Part of a small language model's weights: vocabulary 10426, shifted keys.
Each number is 128 + 24 x the weight over its row's rms, rounded and kept within 0 to 255. Layers, rows and columns count from 0. The size above them is the row's rms in percent of the matrix's.

# layer 6 attention value, 320x320, rms 0.123, rows 43-63, columns 64-127
size [ 96  95  91  90  97  93  89  96  92  92  93  91  95  93  97  92  90  88  89 100  92]
[[123 125 107 144 117  89  79 154 170 117 117 131 151 116  85 103 133 148 120 132  97 156 111 137 104  97  93 163 102 164 130 110 106  89 114 154 110 134 170 162 127 148 117 114 165 123 109 139 139 154 109 115 110 128  79 129  96 103 138 102 153 138 154 101]
 [134 134 109 108 137 175  73 150 120 118 139 103 114 148 136 107 112 137 138 154 150 134  90  99 114 181 138 159 139 103 109 135 121 121 147 110 144 114 151 115  95  90 121 117 159 117  75 162  56 166 144 141 170 159 117 110 114 133 129  82 135 145 108 164]
 [152 139  94 159 114 131 105 163 107 124  80 121 150 134  94  99 111 129 140 129 147 128 122 126 164 120 163  99 119 125  92 113 143 112 112 158 121 195 150 117  90 136 119 147 137 134 139 127 148 137 147 192 106 128 150  88 175 150 105 104 131 170 106 139]
 [127 131 118 137 114 169 120 146 119  96 144 117 122 172 147 111 123 121 135 126 122 115 169 140 156 115 120 112 125 107  90 112 151 129 154 141 162 143 118  99 122  59 106 149 119 186 114 159 109 154  81 124  76  94 136  99 103 123 149 128 146 125 124  97]
 [137 150  97 154 178 107 114 114 134  86 156 108 139 174 113  97 108 104 127  92 144 143 157 104 136 137 149 149  83 129 134 140 149 142 116 124  90 138  85 121 148 123 107 114 121 126 124 158 136 148 144 162 123 147 175 166 128 133 112 136 135 129 149 109]
 [100 138  93  89  96 103 142 169 132 123 159 139 101 192 136  59 139 103 135 131 155 115 117 192 151 111 123 109 161 137 163 176 160 112 135 132 124 126  93 124 114 151 195 129 135 132 135 128 121 128 135 121 158 112 119  97 143 116 153 111 135 130 165 152]
 [139 109 144 105 144 150 104 139  35  98 102 113 173 137 163 131 106 112  97 109 165 157 140  94  94 125 111 151 104  93 126 133 140 141 115 181 154  73 156 114 118 125 116 138 181 103 114 168 153 155 125 135 143 130 122 160 151 158 117 111 101 116 147 115]
 [169 150 102  99  55 119 159 106 137 132 158 144 134 149 113 129 129 117 122 140 132 164 147 133 159 107 159 107 108  99 100 136 113 126 132 109  97 159 106 147 158 146 146 167 107  96 123 156 131 108 173 128 109  80 153  89 143 147 183 126 130 145 104  99]
 [134 145 125 136 127 126 121  96 127 151  79 117 146 133 129 171 121 127 132 155 136 150 112  91 144 103 115 132 159 100  98 170 101 158 121 124  92 159 102 137 166 139 153 128 114 121 132 112 104 141 118 174 163 153 104 161  98  99 144 117 106  94 164 143]
 [ 66 177 106  89 151  96 146 127 119  86 131 188 151  90 147 104 129 153 122 153  98 151 139 148 137 141 119 142 142 145 195 154  92 125 144 151 150 152 139 120 143 142  89 170 121 144 130 115 111  73 148 114 146 133 106 151 109 141 106 140 154 142 113 110]
 [127 133 147 159 116 119 181 141 130 131 119 116  92 138 124  61 120 143 119 141 148 106 154  72 157 128 145 140 118 162 130 138 122 124 137 113  95 141 114 117 120 131 122 101 122 107 127 103  80 133 137 147 114 113 137 140 132 109  82 142  93  93 136 181]
 [159  76 135 145 134  85  75 106  87  96  98 134 158 173 108 106 122 194 149 120 176 115 153 144 106 152 109  97 136 156 115 143 154 135 124 131 138 158 141 141 167  87 139 143 142 130 115 118 130 161 131 115 113 136 128 113  88 158 165  98 113 101 127 133]
 [160 103 100  88 139 106 151 140 136 132  98 132 138 134 114 109 124 113 119 133 143 133 175 118 150 107 129  76 172 142 100 123  79 141 166 126 107 140 109 129 142 105  91 115 135 136  97  94 121 141 120 122  63 112 170 114 125 143 168 150 105 128 112 159]
 [118 129 126 130 141 109 110 140 131 126  97 164 137 113 131 102 109 118 196 107  92 119 143 160 117 170 150 169 129 128 117 127 145 150 148 120 139 165 119 146 100 102 136 140 114 146 107 133 154 147 147 143 139 139 102  72 133 147 177 143 126 108  72 109]
 [151 151 144 135 126 162 146 113 131 140 115 161 127 124 101 145 131 133 129  81 123 114 121 102 116  87 104 132 107 114 147 175 111 129  92 121 111  99  96 142  89 131 137 168 143 134  98 156 134 105  95 124 104 146 140 146 126 146 160 118 139 120  90 136]
 [110 191 132 134 151 121 111 142 148 125 138 154 193 130 124 134 151 102 106 133 140 135 130 124 155 103 142 169 123 119 175 159 152 101 192 107 146 101 125 140 121 157 154 156 143 140  94 141 127 139 102 159 102 108 144 121 129  99 113 108 102 111 176 124]
 [110 151 121 135  99 130 124 142 105 172 144 118 100 143 132 159 114 144 132 136 104 179 127  99 110 111 118 129 160  91 138 132 155 169 126 138 126 114 119 120 130 171 124 151 195 129 121  95 130 111 148 144 160 105 136 138 125 141  96 150 131 133 105 114]
 [125 159 181 133 135 130 105 138 139 121  91 117 125  97 208 107 152 116 116 121 100 156 198 156 119 111 129 172 127 167  91 133 139 122 132 146 113 123 125 109 124 104 137 143 155 145 112 190 120  67 120 111 143 123 153  86 125 135 149 135 108  92 135 148]
 [144 138  99 107 143  87  97 124 103 131 179 134 121 119 127 143 107 150 172 140 115 168 160 127 116 117 160 115 104 139 127 136 158 151 126  88 119 142 154  96 126  91 112 106 125 158 122 154 156 116 134 104 106 129 125 166 105 107 137 122 124 119 121 153]
 [111 131 115 108 128  85 127 121 186 116 130  96 149 110 108 146 136  98 153 145 108 133 139 125 134 139 154 124 115 144 139 146 128  90 103 123 165 159 153 136 131  85 129 117 122 100 135 125 104 121 125 102 122 135 114 120 137 202 160 128 123 138  89 124]
 [157 131 165 111 132 122 152 152 123 121 116 141 145 118 147 173  86 165 134  99 104 120 126 132 126 106  62 140 115 158 123 114 147 130 157 165 148 126 165 139 133 126 144 163 119 120 117  64 163 122 117 138  92 175 116  76 105 147 137 161  93 102 171 125]]
# layer 6 attention output (transposed), 320x320, rms 0.115, rows 43-63, columns 64-127
size [ 93  94  92  89  97  93  93  96  92  95  95  91  95  91  97  96  89  89  90  98  95]
[[127 117  86 108 107  91  85 128 144 122  92 106 133 160 147  89 112 147 161 141 126  82 100  98 127 114 137 139 116 151 113  84 124 152 127 116 127 141 147 155 117 120 151 100 144 119 119 138 153 116 136 145 130 121  94 128  98 132 119  88 160 113 131  98]
 [188 144 110 136 123 131 131 132 127  66  96 147 123 130 165 153 102 169 129 127 157 113 119  83  89 162  98 134 154 139 105 101 147 152 113 125 128 109 113 148 102 121 160 115 147 105 103 128  96  93 116 113 148  96 134 144 146 142 152 108 121 120  84  92]
 [145 110 100 110 138 111 129 187 117 122  74 136 133 170 120 160 132 132 113 128 154 144  98 138 102 124 134 170  69 150 118  59 176  93 132 123 129 147 129 102  93  90 104 100 103 129 152 107 157 119 134 107 127  88 122  94 106 137 122 102 107 109  91 138]
 [118 102 148 134 121 127 128  75 145 115 154 107 188 139 206 104 115 114 102 107 131 105 157 144 112 116 114 106 123 150 127 102 151 156 115 112 169 133 144 145 119  82 140 125 106 142 141 102 146 150 132 119 162 135 109 108 112 121 141 102 119 156 130 157]
 [200 165 177 138 126 114 134 119 158 106  93 165 124 109 162 118 142 141 137 146 134 181 116 118  91 183 108 145  91 148 121 144 168 120 144 106 123 147 132  86 113  91 143 148 143 130 131  91 193 159 129 123  91 107 168 133 122 119 126 132 136 103 133 152]
 [162 111 124  70 177 146 150 115 147 135 179 121 121 153 157 124 151  95 160 104 127 116 132 166 151 189 102 126 108 151 177 137 128  94 124 122 145  98 106 131 103 135 160 107 131 135 184 138 101  90 109 140 143 137  99 118 124 129 125 137 122 118 145 114]
 [ 65 133 152 144  94 146 150 146  97  94  95 100 141 137 179 200 124 127 137 163 123 151 186 107 162 132 110 116 128 107 127 126 169 110 136 127 147 113 205 153  89 154  75 142 163 135 132 154  82 106 101  99 175 159 119 142 140 130  96 132  96 155  99 119]
 [128 124 136 147 107 184 134 106 138 121 126 143 196 132  96 144 109  85  85 112 126 130 166 152 180 144  85 119  98 154 159 147 135 139  76 133 124 127  99 137  89 126  97 139  91 123 135 153 136 151 153 105  68 114 136 113 108 139 166 124 160 156 123 156]
 [106 126 123 146 143 164 139  99 156 136  79 124 117 171 155 123 133 133 145 119 115 134 117 133 149  93 142 162 153 106 114 167 108 181 118 117  73 103 149 142 101 139 140 102  74 159 160 148 120  75 137 178 155 140 122 127 118 170 132 138 158  92 153 139]
 [121 161 125 133 165 112 144 124 158 151 133 137 139  97 120 116 127 136 110 151 118 106 137 144 124 156 123 141 137 187 203 112 106 114 113 151 164 144 142 137 151 163  73 107 106 156 173  76 132 105 147 113 150 122 154 119 118 120 135 165 152 112 125 155]
 [161 116 183 100 104 101 144 141 196  82 153 145  96 119 119 116 141 132 113 122 139 130 106  91 158 115  97 130 124 105 158 164  89 155 172 121 146 114 131 110 132  86  55 132 157 119 104 135 104 109 123 147 157 116  96 140 168 117 158 119 162 109  88 113]
 [129 152 152 161 111 143 114 141 142  94 141  85 132 158 118 118 106 199 172 140 159 107 153 114 157 136 132  96 110 147 104 155 118 126 118 143 150 131 164 143 126  98 129 103 123 147 143 107 113 114 149 130 140 149 129 116 134 101 162 124  71 131 155 151]
 [138 149 132 127 171 193 125 148 151 145 134 144 101 119 154 147 156 124 101 118 168 152 182 168  96 144 130 122 151 108 103 133  94 109 141 162 132 142 123 144 117 130 125 109 153 145 101 103 143 106 135 131 125 101 161 175 117 119 193 115 131 126 123 151]
 [136 135  84  71 158 151 127 133 117  89 136 168 126 127 143 114 108 109 158  95  99  76 101 136 122 159 136 177 120  93 141 123 197 157 134 145 103 137  87 118 155 115  81 146 115  97  94 102 126 169 133 119 156 148 134 118 101 125 172 155 138 124 136 102]
 [ 82 164 138 133  88 130 147 131 131 152  82 123 117 133 103 144 114 146  90 127 121 122  89  95 117 106 113 153 101 146 163 105 106 138 106 125 135 118 113 138  96 150 117 139  99 111 126 148 124  82 115  98 124 142 143 104 163 142 156 143 133 158  89 187]
 [137 161 108 124 171 167 115 158 152 107  61 147 144 160  96 145 110 134 113 161 127 121 144  92 134 132 114 146 157 127 152 155 134 108 179  96 166 115  94 131 111 149 133 129 112 155  81 105 124 130  97 173 145 173 126 113 203  94 140  76 112 136 158  90]
 [151 132 109 140 119 100 119 131 113 109 123 127 148 101 169 113 150 125 127 118 128 158 136 116 137 157 122 116 106  69 128 129  91 153  95 112 126 151 128  87  94 118 128 104 123 168  77 162 140  83 138 146 106 130 115 120 157 130 108 115 141 148 110  74]
 [117 162 124 144  92 170 152 174  98 121 125  92 109  95 138  93 159 163  82 125 141 102 140 163 160 120  72 132 148 160 140 114 103 136  87 116  98 120 131 123  87 129  98 159 141 161 149 160 140 124 137  79 155 131 160 146  83 131 130 122 106 136 146 135]
 [138 139 129 106 161  72 118 146 145 131 181 174 133 101 106 129 113 111 109 161 160 141 119 148 138 115 117 132 123 160 165 103 144  88 124 101 122 146 138  84 138  98 113 135 121 148 149 107 134  84 118 186 139  62 102 156 133 126 149 128 161 155 153 113]
 [ 73 137  93 139  94 120 141 111 126 100 116 115 142 127 120 152 116 172 139 128 112 152 151 126 133 144 149 143 103  86 121  88 121 131 144 174 144 137 128 156 110 133 182 103 125 107 143 112 122 168 108 105 131 107 168 107 117 131 164 167 125 151 121 136]
 [168  97 131 136 143 140 122 137  89 123  93 152 128 175 145  94 145 118 121 116 116 138 117 122 119 108  77 125 147 117  93 133 127 153 140 165 117 137 143 134 130 158 145 132 127 107  98 122 141 137 138 152 122 158 126 183  98 123 116 121 149 122  88 136]]
# layer 6 attention query, 320x320, rms 0.107, rows 64-95, columns 64-127
size [ 37  36  37  43  56  58  49  48  62  53  78  58  71  71  77  75  30  38  43  48  42  52  54  64  62  89  61  73  64  62  71  68]
[[119  94 124 129 100 156 132 123 120 130 133  98 111 130 126  93 118  89 114 159 100 175 135 127 142 127 115 124 169 127 109 157 158 122 114  94 156 111 123 140 112  77 106 181 123  89 151 118 122 137 164 101 127 153 122 121 125 118 121 167 114 121 133  98]
 [194  89 119 131 131 144 142 153 130 138  99 110 170 154 139 106  92 109 139 112 126 139 108 120 129 167 125 143 153 120 124 148 120  83 159 134 130 171 104 149 123  91 125 147 126 131  68 162 134 140 112 102 137 127 127 138 109 142 105 112 168 132 143 130]
 [119 129 143 125  85 147 117 124 134  70 178 118 104 160 132 109 131 154 109 161 114 132 157 151 120  98 161 145  95  96 100 139 122 108 157  81 132 138 125  91 117 145 156  95  94 108 103 149 134  85 133 122 163 127 120  93 186 157 123 145 117 132 105 175]
 [101  92 114 110  75 102 152 137  86 154 106 100 139 126 160 132 168 134 149 133 120  89 177 110 173 108 106 171 116 102 116 138 153 147 133 114 132 102 116 137 132 161 102 143 157 111 111 165 154  96 112 109 164 127 149 153 144 126 114 120  99 130  95 128]
 [118 130  62 135 146 123 142 135 143 172  84 110 146 114 146 140 165 112 176 128 115 122  99  91 146 165 112 130 125 150 152  98 143 178 123 147  98 125 135 173 142 145 125 154 195 152 120 144  96 157 111 119 169 143 132 144 116 133 126  89 124 174 100 145]
 [152  81 166 135 134 163 113 135 127 109 165 109 128 125 117 119 106 149  90 164 145  85 135 174  98 106 136 116 108 103 136 132 147  80 139 109 129 115 107  92 111 129 137 118  97  78 105 102 145 120 127 116  82  97 142 101 133 160 153 161 113  95 152 105]
 [132 116 100 156 112 190 105 124 139  95 108 138 143 152  94 102  86 119 100 194 132 120  97 150 119  93 139 119 118 136 122 121 127  95 142 140 108  98  97  74 137  97 153 130 109 125 102 112 161 112 107 143 116 101 131 140 141 131 151 149 101  84 129 110]
 [131 115  99 171 151 145 106 121 128  91 104 148 114 127 107 125  82 129  70 153 126 152 103 125 134 109 139 142 121 168 133 149 144 126 158 129 108 122  95  88 132  98 153 131 118 118 115 119 126 104 113 130 122 101 133 112 143 144 132 142 136  95 117 131]
 [113 154 152 120 126 129 143 126 143 165 153  97 145 134 141 122 141 117 133  72 152 134 118 126 115 106 137 135 144 111 142 114  97 117 108 124 107 154 167 165 117 134 123 118 163 130 117 187 125 128 147 132 119 153 143  89 140 123  89  64 118 168 120 155]
 [118 108 111 139 133 135 125 134  95 123 110 147  78 109 137 161 145  94 168 135 114 123 155 131 152 123 122 122  92 140 129 115 144 192 144 140 111 104 131 114 151 137 114 122 158 127 124 128 124 125 128 117 140 142 105 139  90 151 111 144 143 107 100 131]
 [129 100 122 122 117 129 113 142 154 109 130 170 106 155  96 100 102 145 119 110 143 140 103 119 134 102 136 124 138  98  98 119 133 128 173  98 112 105 133  92 113 131 146 129 123 117 176 119 154 141 173 160 114 128 171 125  94  77 136 145 133 151 106 146]
 [147 112 116 142 120 146  97 100 144 121 125 127 113 140  97 140 127 144 116 116 109 109 118 147 168 116  81 128 138 118 109 127  99 121 121 110  97 125 124 113 107 161 153 149 128 178 159 155  99 124 130  93 114 111 146 120 144 133 157 168 119 141  90 154]
 [137 131 130  98 184  92  96 157 145 178 107 114 132  92 149 131 119 162 138 155 136 146 128 106 145 126 157 147 105 136 132 107 120 133 141 111 104 119 156  79 116 126  84 132 119 124 151 121 140 113 162 139 128 148 163 107 102 123 133 130 123 121 164 114]
 [ 94 143 143 127 148 103 150 115 113 103  92 128 144 153 102 145 147 132 139  82  92 136 130  86 133 116  84 111  98 123 149 136 128 161 117 161 114 112 161 150 135 155  95 141 130 140 111 121 109 174 133 120 106 131 147 145 169 133 150 104 130 121  86 148]
 [116 137 106 141 139 115 139 122  94 116 114 151  98  98 130 142 125 164  94 134 137 145 128 136 133 117 160 117 136 127 148 128 151 105 135 130 129  99 126 103 142  95 147 161 159  92 122 139 157 126 100 113 132 129 156 124 130 140 123 125 157 127 172 122]
 [136 138 149 134 158 126 136 115 143 107 126 147 133 138 114 155  75 128 107  98 124 187 168 139 114  74 172 108 126 153 108 129 139  93 150 119 121 109 122 118 140 139  96 161 123 129 104 142 138 120 116 103 133 100 118 143 152 106 155 130 159 117  99  90]
 [123 144 188 176 130 147 105 105 134 150 145 179 133 157  84 154  95 135 120 119 127 161 117 149 151 136 168 145 117 166 155 129 158 103 109 147 138 179 122 195 146 147  69 138 121 132 131 132 103  87 120 173  83 132 139 132 127 110 149 146 119 128 127 145]
 [113 124 144 129 161 143 143 161 166 150 125 141 138 129 124 116 131 132  72 126 144 147  95 130  88 153  76 136 128 146 132 101 128  88 157 140 116 117 123 122 153 144 136 124 131 140 152 111  92 117 149 193 112  99 119 156 118 121 142 135 137 102 187 127]
 [125 132 126 146  98  92 127 140  86 141 106 145 126 107 144 157 126 128 163 111  97 155 156  83 172 138 105 160 121  92 112 161 122 145 147 118 148 160 123 129 132  99  92 133 117 125 143 170 151 144 140 107 151 132 123 122 127 103  94 137 113 150  92 165]
 [126 150  70 161 158 114 134 140 114 145 101 114 130 121 121 134 131 127 127  87 100 156  91  84 160 158 133 131 154 138 143 138 139 180 140 133 117 125 122 178 160 103 109 145 130 167 101 123 113 149 113  98 141 138 132 126 120 131 141  90 103 166 108 101]
 [126 150 120 127 151  93 148  71 138 149 116 142 137  98 140  85 128 115 110  92 148 173  84 134  93 135 153  96 152 165 131 126 126 128 135 121 104 111 155 162 143 151 140 139 101 153 111  87 136 104 113 124  88 120 100 139 138 105 151 102 121 127 105 115]
 [135 115 108 122 133 135 122 145  87 158 103 102 102 109 157 169 202  95 163 137 143  55 134  73 165 161 102 147 100 121 111 144 148 136 145 159 114 105 124 178 111 145  87 117 144 109 134 137 119 150 152 149 185 126 141 137 133 145 107 109 123 139 121 113]
 [146 120 143 120 127 144  99 145 118 115 133 117 144 132 124 124 118 155 114 154 151  61 112 139 127 117 141  95 126 110 106 159 137  83 119 131 134 128 100  96 119 105 137  96  68  95 144 125 147 118 101 128 122 126 137 141 158 162 157 160 149  93 128  99]
 [128  97 102 160 136 167 100 112 103 104 150 134 119 111 117  94  92 174  94 164 136 138 137 144 116 137 135 112 155 107 108 165 120  96 151 121 138 148 103 114 120 109 123 147  84 105 136  95 119 104  99 108 121  99 126 162 126 137 163 184 123  86 146 107]
 [ 95 131 103  96  95  95 143 146 134 157 124 137 106 137 123 153 165  90 143 101 114 154 141 104 135 122 141 122 127 126 144 134 125 168 101 126 122 129 165 181 136 187 127 121 147 132  89 143 142 132 172 150 135 151 122 119 121 123 114  97 133 160 110 166]
 [141 113 108 160 153 156 112 107 104  77 118 150 106 108  96 126  87 181 116 165 120 142 118 145 112 123 118 114 126 130 130 133 143 125 165 121 126 112 105  88 126  85 104 138 111 133 125  87 108 109  96  99 118 121 122 144 129 149 131 183 125  91 134 112]
 [127 105 140  96 147 132 139 199 142 141 111 175  92 110 135 173  87 184 152 137 155 159 109 124 146 139 178 114 119  99 131 106 144 110 166 157 133 101 109 105 114 105 134 148 117 138 160 125 114 144 166 134 148 164 173 116 127 152 152 120 149 148  77 128]
 [177 118 119 168 173 117 106 145 119 127 129 164 117 142 124 152 122 158 108 139  97 202 100 157  72 109 111  98 147 125 176 131 141 125 133 160 145 135 135 122 113  99 129 135  91 141 128 120 124 164 170  91 135 131 134 157  90 105 105 130 115 159 108 107]
 [126  98 139  99 182 112 100 137 132  82 143 128 119 124  92 155  95 127 110  91 116 186 122 120 130 116 142 105 142 150 106 104 142 121 132  79 129 151 148  88 156 107 120 135 157  65 136 124 123 141 130 140 152 127 104 111 101 129  88 164 141 134 130 143]
 [ 87  93  96 124 140 127 177 150  97 110 109 167 124 138 140 137 126 120 153 130 106 109 130 149 129 117 115 117 127 140 140 135 108 115 113 139 134 102 102 150  87  95 152 111 125 117 130 115  85  88 126 148 111 191  77 120 100 203 140 153 130  91  93 119]
 [170 137  93 120 125 115 133 132 138 125 110 139 131 116 145 134 172 125 110 107 136 127 133  90 116 104 126 110 108  96 110 101 113 145 133 166 107 134 151 154 111 126  89 131 147 161 114 113 139 143  76 114 107  92 120 167 174 121 163 126 159 155  96 177]
 [117 139 104 131 184 115 107 101 120 114 114 138 119 122 128 145 127 123 158 126 111 155 157 124 128 105  81 116 117 127 124 158 133 123 110 156 130 125 143 112 137  99 127 154 170 160 151 125  81 168 144 147 109 111 124 123 143 146 128 166  82 146 140  62]]
# layer 6 attention key, 320x320, rms 0.107, rows 64-94, columns 64-127
size [ 38  31  37  35  47  44  47  45  50  47  56  59  63  64  65  66  35  43  40  42  39  45  40  41  42  55  60  61  59  65  70]
[[123 118 137 154 168  80 129 149 140 164 115 135 110 108 116 132 129 146 113 141 162  93 141 124 105 167 137 125 135 141 141  88 166 101 105 197 101 110 159 122 127 132 160 111 148 106 133 123 133 127 103 116 130 115 152 149 139 113 137 145 114 117 124 144]
 [127 166 149 147 102 124 102  87  96 120 142 149 140 127 125 158 145 132 111 119 150 140 120 111 158 101 136 101 127 107 105 128 132 157 149 127 130 124 173 104 104 156 100 111 122 158  83  88 101 139 143 138 158 144 114 144 116 110 133 152 153  87 169 133]
 [117 126 136 140 146 130 147 119 133 144 130 134 112  99 144 131 130 127 137 115 138 112 121 125 142 173 126 112 109 126 149  99 156 111 104 152 130 105 153 133 127 122 112 105 155 103 107  76 118 124 157 147 104 134 130  96 148 143 131 130 123 136 127  92]
 [115 120 156 118  97  86 127 100 161 129 110 136 100  99 121 126 127 130 114 124 149  99 157 121 105 166 101  80 103 124 131 102 116 139 146 171 120 140 148 146  97  90 123 139 106 105 143 104 108  94 105 118 158 118 108 116 142 153 118 162 163  77 148  95]
 [123 137 161 141 131 162 155 157  79 134  95 126 113 164 109 125 112 147 117 117 101 150 135 155 113 136 117 116 142  76 140 179 143 101  99 119 122 137 111 144 113 108 134 101 115 159 146 125 149 124 119 110 135 144  96 119 118 104 118 122 153  88 138 140]
 [130 141 131 126 102 133 119 113 113 137 136 133 133 127 148 128 135  90 189 124 145 104 124  98 116 147 148 143 105 166 119  84 133 167 155 153  87 166 134  96 111 111 104 162 163  90 132 116 120 131 144 114 149 154 153 142 102 128 143 157 117 135 135 119]
 [111 100 155 118 123  92 113 131 126 102 122 123 130 121 126 124 146  90 139 145 142 124 119  87 135 124 141 145 137 105 127  91 100 141 130 153 155 159 137 120 106 163 126 122 126  64 107 124 134  99 137 126 112 115 128 104 146 124 133 131 120 150  92 156]
 [111 114 154 100 100 117  99 119 143 133 148 134 128 102 120 117 153  92 163 134 126 129 139 147  99 148 114 131 129 134  93  97 104 144 146 137 120 128 105  97  98 151 165 106 127  81 129 159 149 117 155 123 133 128 144 130 105 148 181 137 113 158  95 138]
 [152 141 160 122 126 110 151 134 121 165 130 125 122 120 125  96 150 173 169  93  96 144 117 131 149 119 134 163 134 101 123 148 141 134 119 132 125  92  87 138 154 118 108 111  82 167 155 127 117 166 125 135 167 117 113 122 105 128 128 104 130 118 178  99]
 [129 156 132  82 135 124 100 135 121 125 118  99  94 129 133  85 119  92 132 182 144 142 107 114 160 136 150 111 117 119 113 110 124 127 141 146 136 134  93 124 126 143 160 100 120 130 116 135 122 119 149 140 152 133 139 120 175 163 155 130 144 147 116 155]
 [145 146 127 108 150  79 130 161 118 144 122  99  90 123 169 137 129 156 135 131 114 137 156  98 169 117 140 168 132 126 151 132 137 130 119 125 114 129 134 122 141  92 152 162 171 160 156 121 147 168 159 101 160 134 109 146 112 145 119  83 150 151 118 153]
 [101 124 163 139  76 126 133 120 134 115 131 151 145  87  95 105 135 128 128 117 175 127  84  68 165 153 149 136 128 116 108 108 116  84 139 146  94 123 108 107 153  86 155 129 120 118 133 137 109 124 119 158 125 133 131  91 110 124 134 130 125 140 122 122]
 [108 137 114 120 125 128 157 108 133  99 142 112 125 123 148  95  84 125 129 108  73 125 148 136 100 129  97 120 125 126 113 144 163 196 104 128 137 129 150 138 140 128 108 166 109 116  99 157 181 143 101 152 141 113 105 112 104 124  90 114  94 157 141  91]
 [138 112 100 129 105 146  94  88 113  99 145 124 123  94 174 107 134 126 141 103 145 150 120 158 114 124 137 125 136 171 115 112 105 139 140 103 102 153 182 111 153 140 160 155 113 115 106 150  82 112 168 121 148 105 144 127 140 103 112 114 138 119  67 102]
 [101 118 132  91 131 115  78 149 128 156 144 131 106 144 126 158 161 122 124 130 121 134  88 129 125 131 113 113 136  92  91 133 131 143 122 117 115 154 116 159 138 139 152 120 109 168 113 121 165 103 134 139 137 143 134 177  96 161 117 106 135 157 124 118]
 [192 140 111 152 137 155 104 129 130 152  86 117 126 123 126 137 155 164 160 128 141 138 107 153 127 154 107 138 147 134 110 161  91 115 181 108 157  74 108 111  78 123  94 141 137 109 114 129  97 105 137  95 112 103 118 170 154 147 161 103 146 132 120 154]
 [ 88 116 121  82 133 148 118 137 146  99 139  93 149  86 132 124 151 149 140 128  89 139 142 114 161 188 106 141 133 127 108 152  86  97 181 122 101 112 135 132 112 110 126  67 141 100 108 143 141 135 121 131 152 186  94 111 147 159 167 132 120 153 119 120]
 [161 132 116 136 118 124 126  88  96 125 104 129 157 144 148 153 125 116 129  92 122 154 136 115 167 149 136 103 147  97 109 171 109 146 148 102 119 147 116 162 140 118  97 106 112 143 106 132 121 145  84 102 151 143 138 116  84 131 113 120 118 153 119 114]
 [158 127 129 124 131 120 113 126 147 107 135 149 133 103 122 113 139 117 132 133 137 102 117 149 107 122 129 101  99 102 134  72 124  84 142 155 131 115 114 155  78 117 129 141 123 108 153 119 110 101  94 124 126 144 149 122 124 178 172 134 128 117 133  61]
 [ 94 154 159 105 103 159 152 141 139 131 127 126 132 145 115 121 140 132 119 124 147 127 143 160 142 131 147 130 131 139 128 163 144  90  77 117 131 150 110 108 122 154 123 143  85 148 124 153 135 166 124 105 160 143 119 120 149 121 114 122 171  89 156 123]
 [129 120 106 166 137 146 153 131 125 121 115 154 120 162 149 134 122 132 141 144  90 126 166 151 131 125 144 161 156 110 133  93 117 128 124 113 156 119 103 137 166 103 121 134 162 133 155 136 137 147 156 164 135 145 159 123 126 134 153 129 125 168  89 117]
 [102 165 152 118 134 163 146 112 155 143 118 108 150 114 106 135 117 130  85 140 137 117 121 128 119 113 137 114 165  85 129 197 109 118 124 131 140 104 158 123 114 141 116 172 143 146 138 165 140 141 127 114 119 121 113 114 141 117 123  98 155  71 168 151]
 [119 102 115 146 183 117 110 124 104 111 150 104 120 123 119 139 123  94 142 134 103  86 131 168 124 111 130 143 121 157 109 124  97 179 167 128 148 118 153  88 114 109 116 178 156 100 120  90 130 135 166  95  98 132 125 118 131 122 118 154 141 143 128 140]
 [ 76 124 119 150 138  95  92 107 110 118 128 120 158 124 136 131  99 102 136 176 135 106  91 129 157 127 154 105 129 149 111  98 120 161 155 145  84 136 148  90 130 138 118 122 165 104 125 105 115 133 134 113 124 120 111 148 129 149 108 181 114 157 155 123]
 [145 107 164 108 107 142 145 120 102 129 126  97  99 117 128 120 158 133 136 146  99 150 129 119 146 129 101  99 111  91 124 103 118 102 144 141 130 115 108 183 147 117 133 117 100 130 134 123 101 135  88 116 117 113 159 121 134 123  88 104 114 134 128 145]
 [114 137 106 128 156 117  99 110 142 124 110 155 105 111 124 132 124 160  90 153 103 113 134 156 142 158 148 118 125 165 122 169 137 136 145 132 118 119  98 122 106 120 137 128 113 105 149  96 144  94 126 117 109 128 107 186  95 123 146 175 126 107  88 165]
 [123 145 152 125  88 100 168 105 111 139 123 124 150  96 136 152 125 150 154 131 116 121 127  99 123 139  83 121 134 106 143 119 128 124 138 131 117 132 147 168 102  94  99 159 132 118 143 145 113  84 125 109 129  83 142 119 144 104 105 142 118 106 129 140]
 [192 138 126 146 134 127  91  84 109 130 137 134 147  89 132 114 109 105 127 132 146  80 120 154 184 121 143 122 154 169 157 108 102  97 116 142 103 100 114  89 187 109 172 115 153 106 180 128 139 115  97 138 119 104 120 147 144 164 148 111 134 139 121 125]
 [130 155 120 119 174 125 100 117 144 161  86 119 130 120 131 147 117 133 183 131 130 113 115 141 141 112 127 111 138 130 113 156 139 131 110 110 148 121  87 135 111 135 113 115 135 112 113 132  99 139 122 150 178 147 129 131  71 107 140 120 110 138 135 141]
 [131 127 122 141 144 124 120 101 116 125 149 130 119 163 157 122 146 126 139 120 163 143  85 104 133  85  82 133 127  99 105 121  88 149 110  88 104 130 125 144 147 160 106 163  95 118 144 106 173 119 107 176 140 145 149 149 105 109 107 125 117 132  98 168]
 [126 122 100 110 159 122 115 111 108 119 187 110 117 150 160 159 115 167 116 164 152 166 130 119 122 149 134 129 121  97 122 119 155 133 133 128 168 160 142 114 147 107 136 180 104 124 158 100 142 164 140 133 140 122 112 123 123 163 100 124 145 181 139 102]]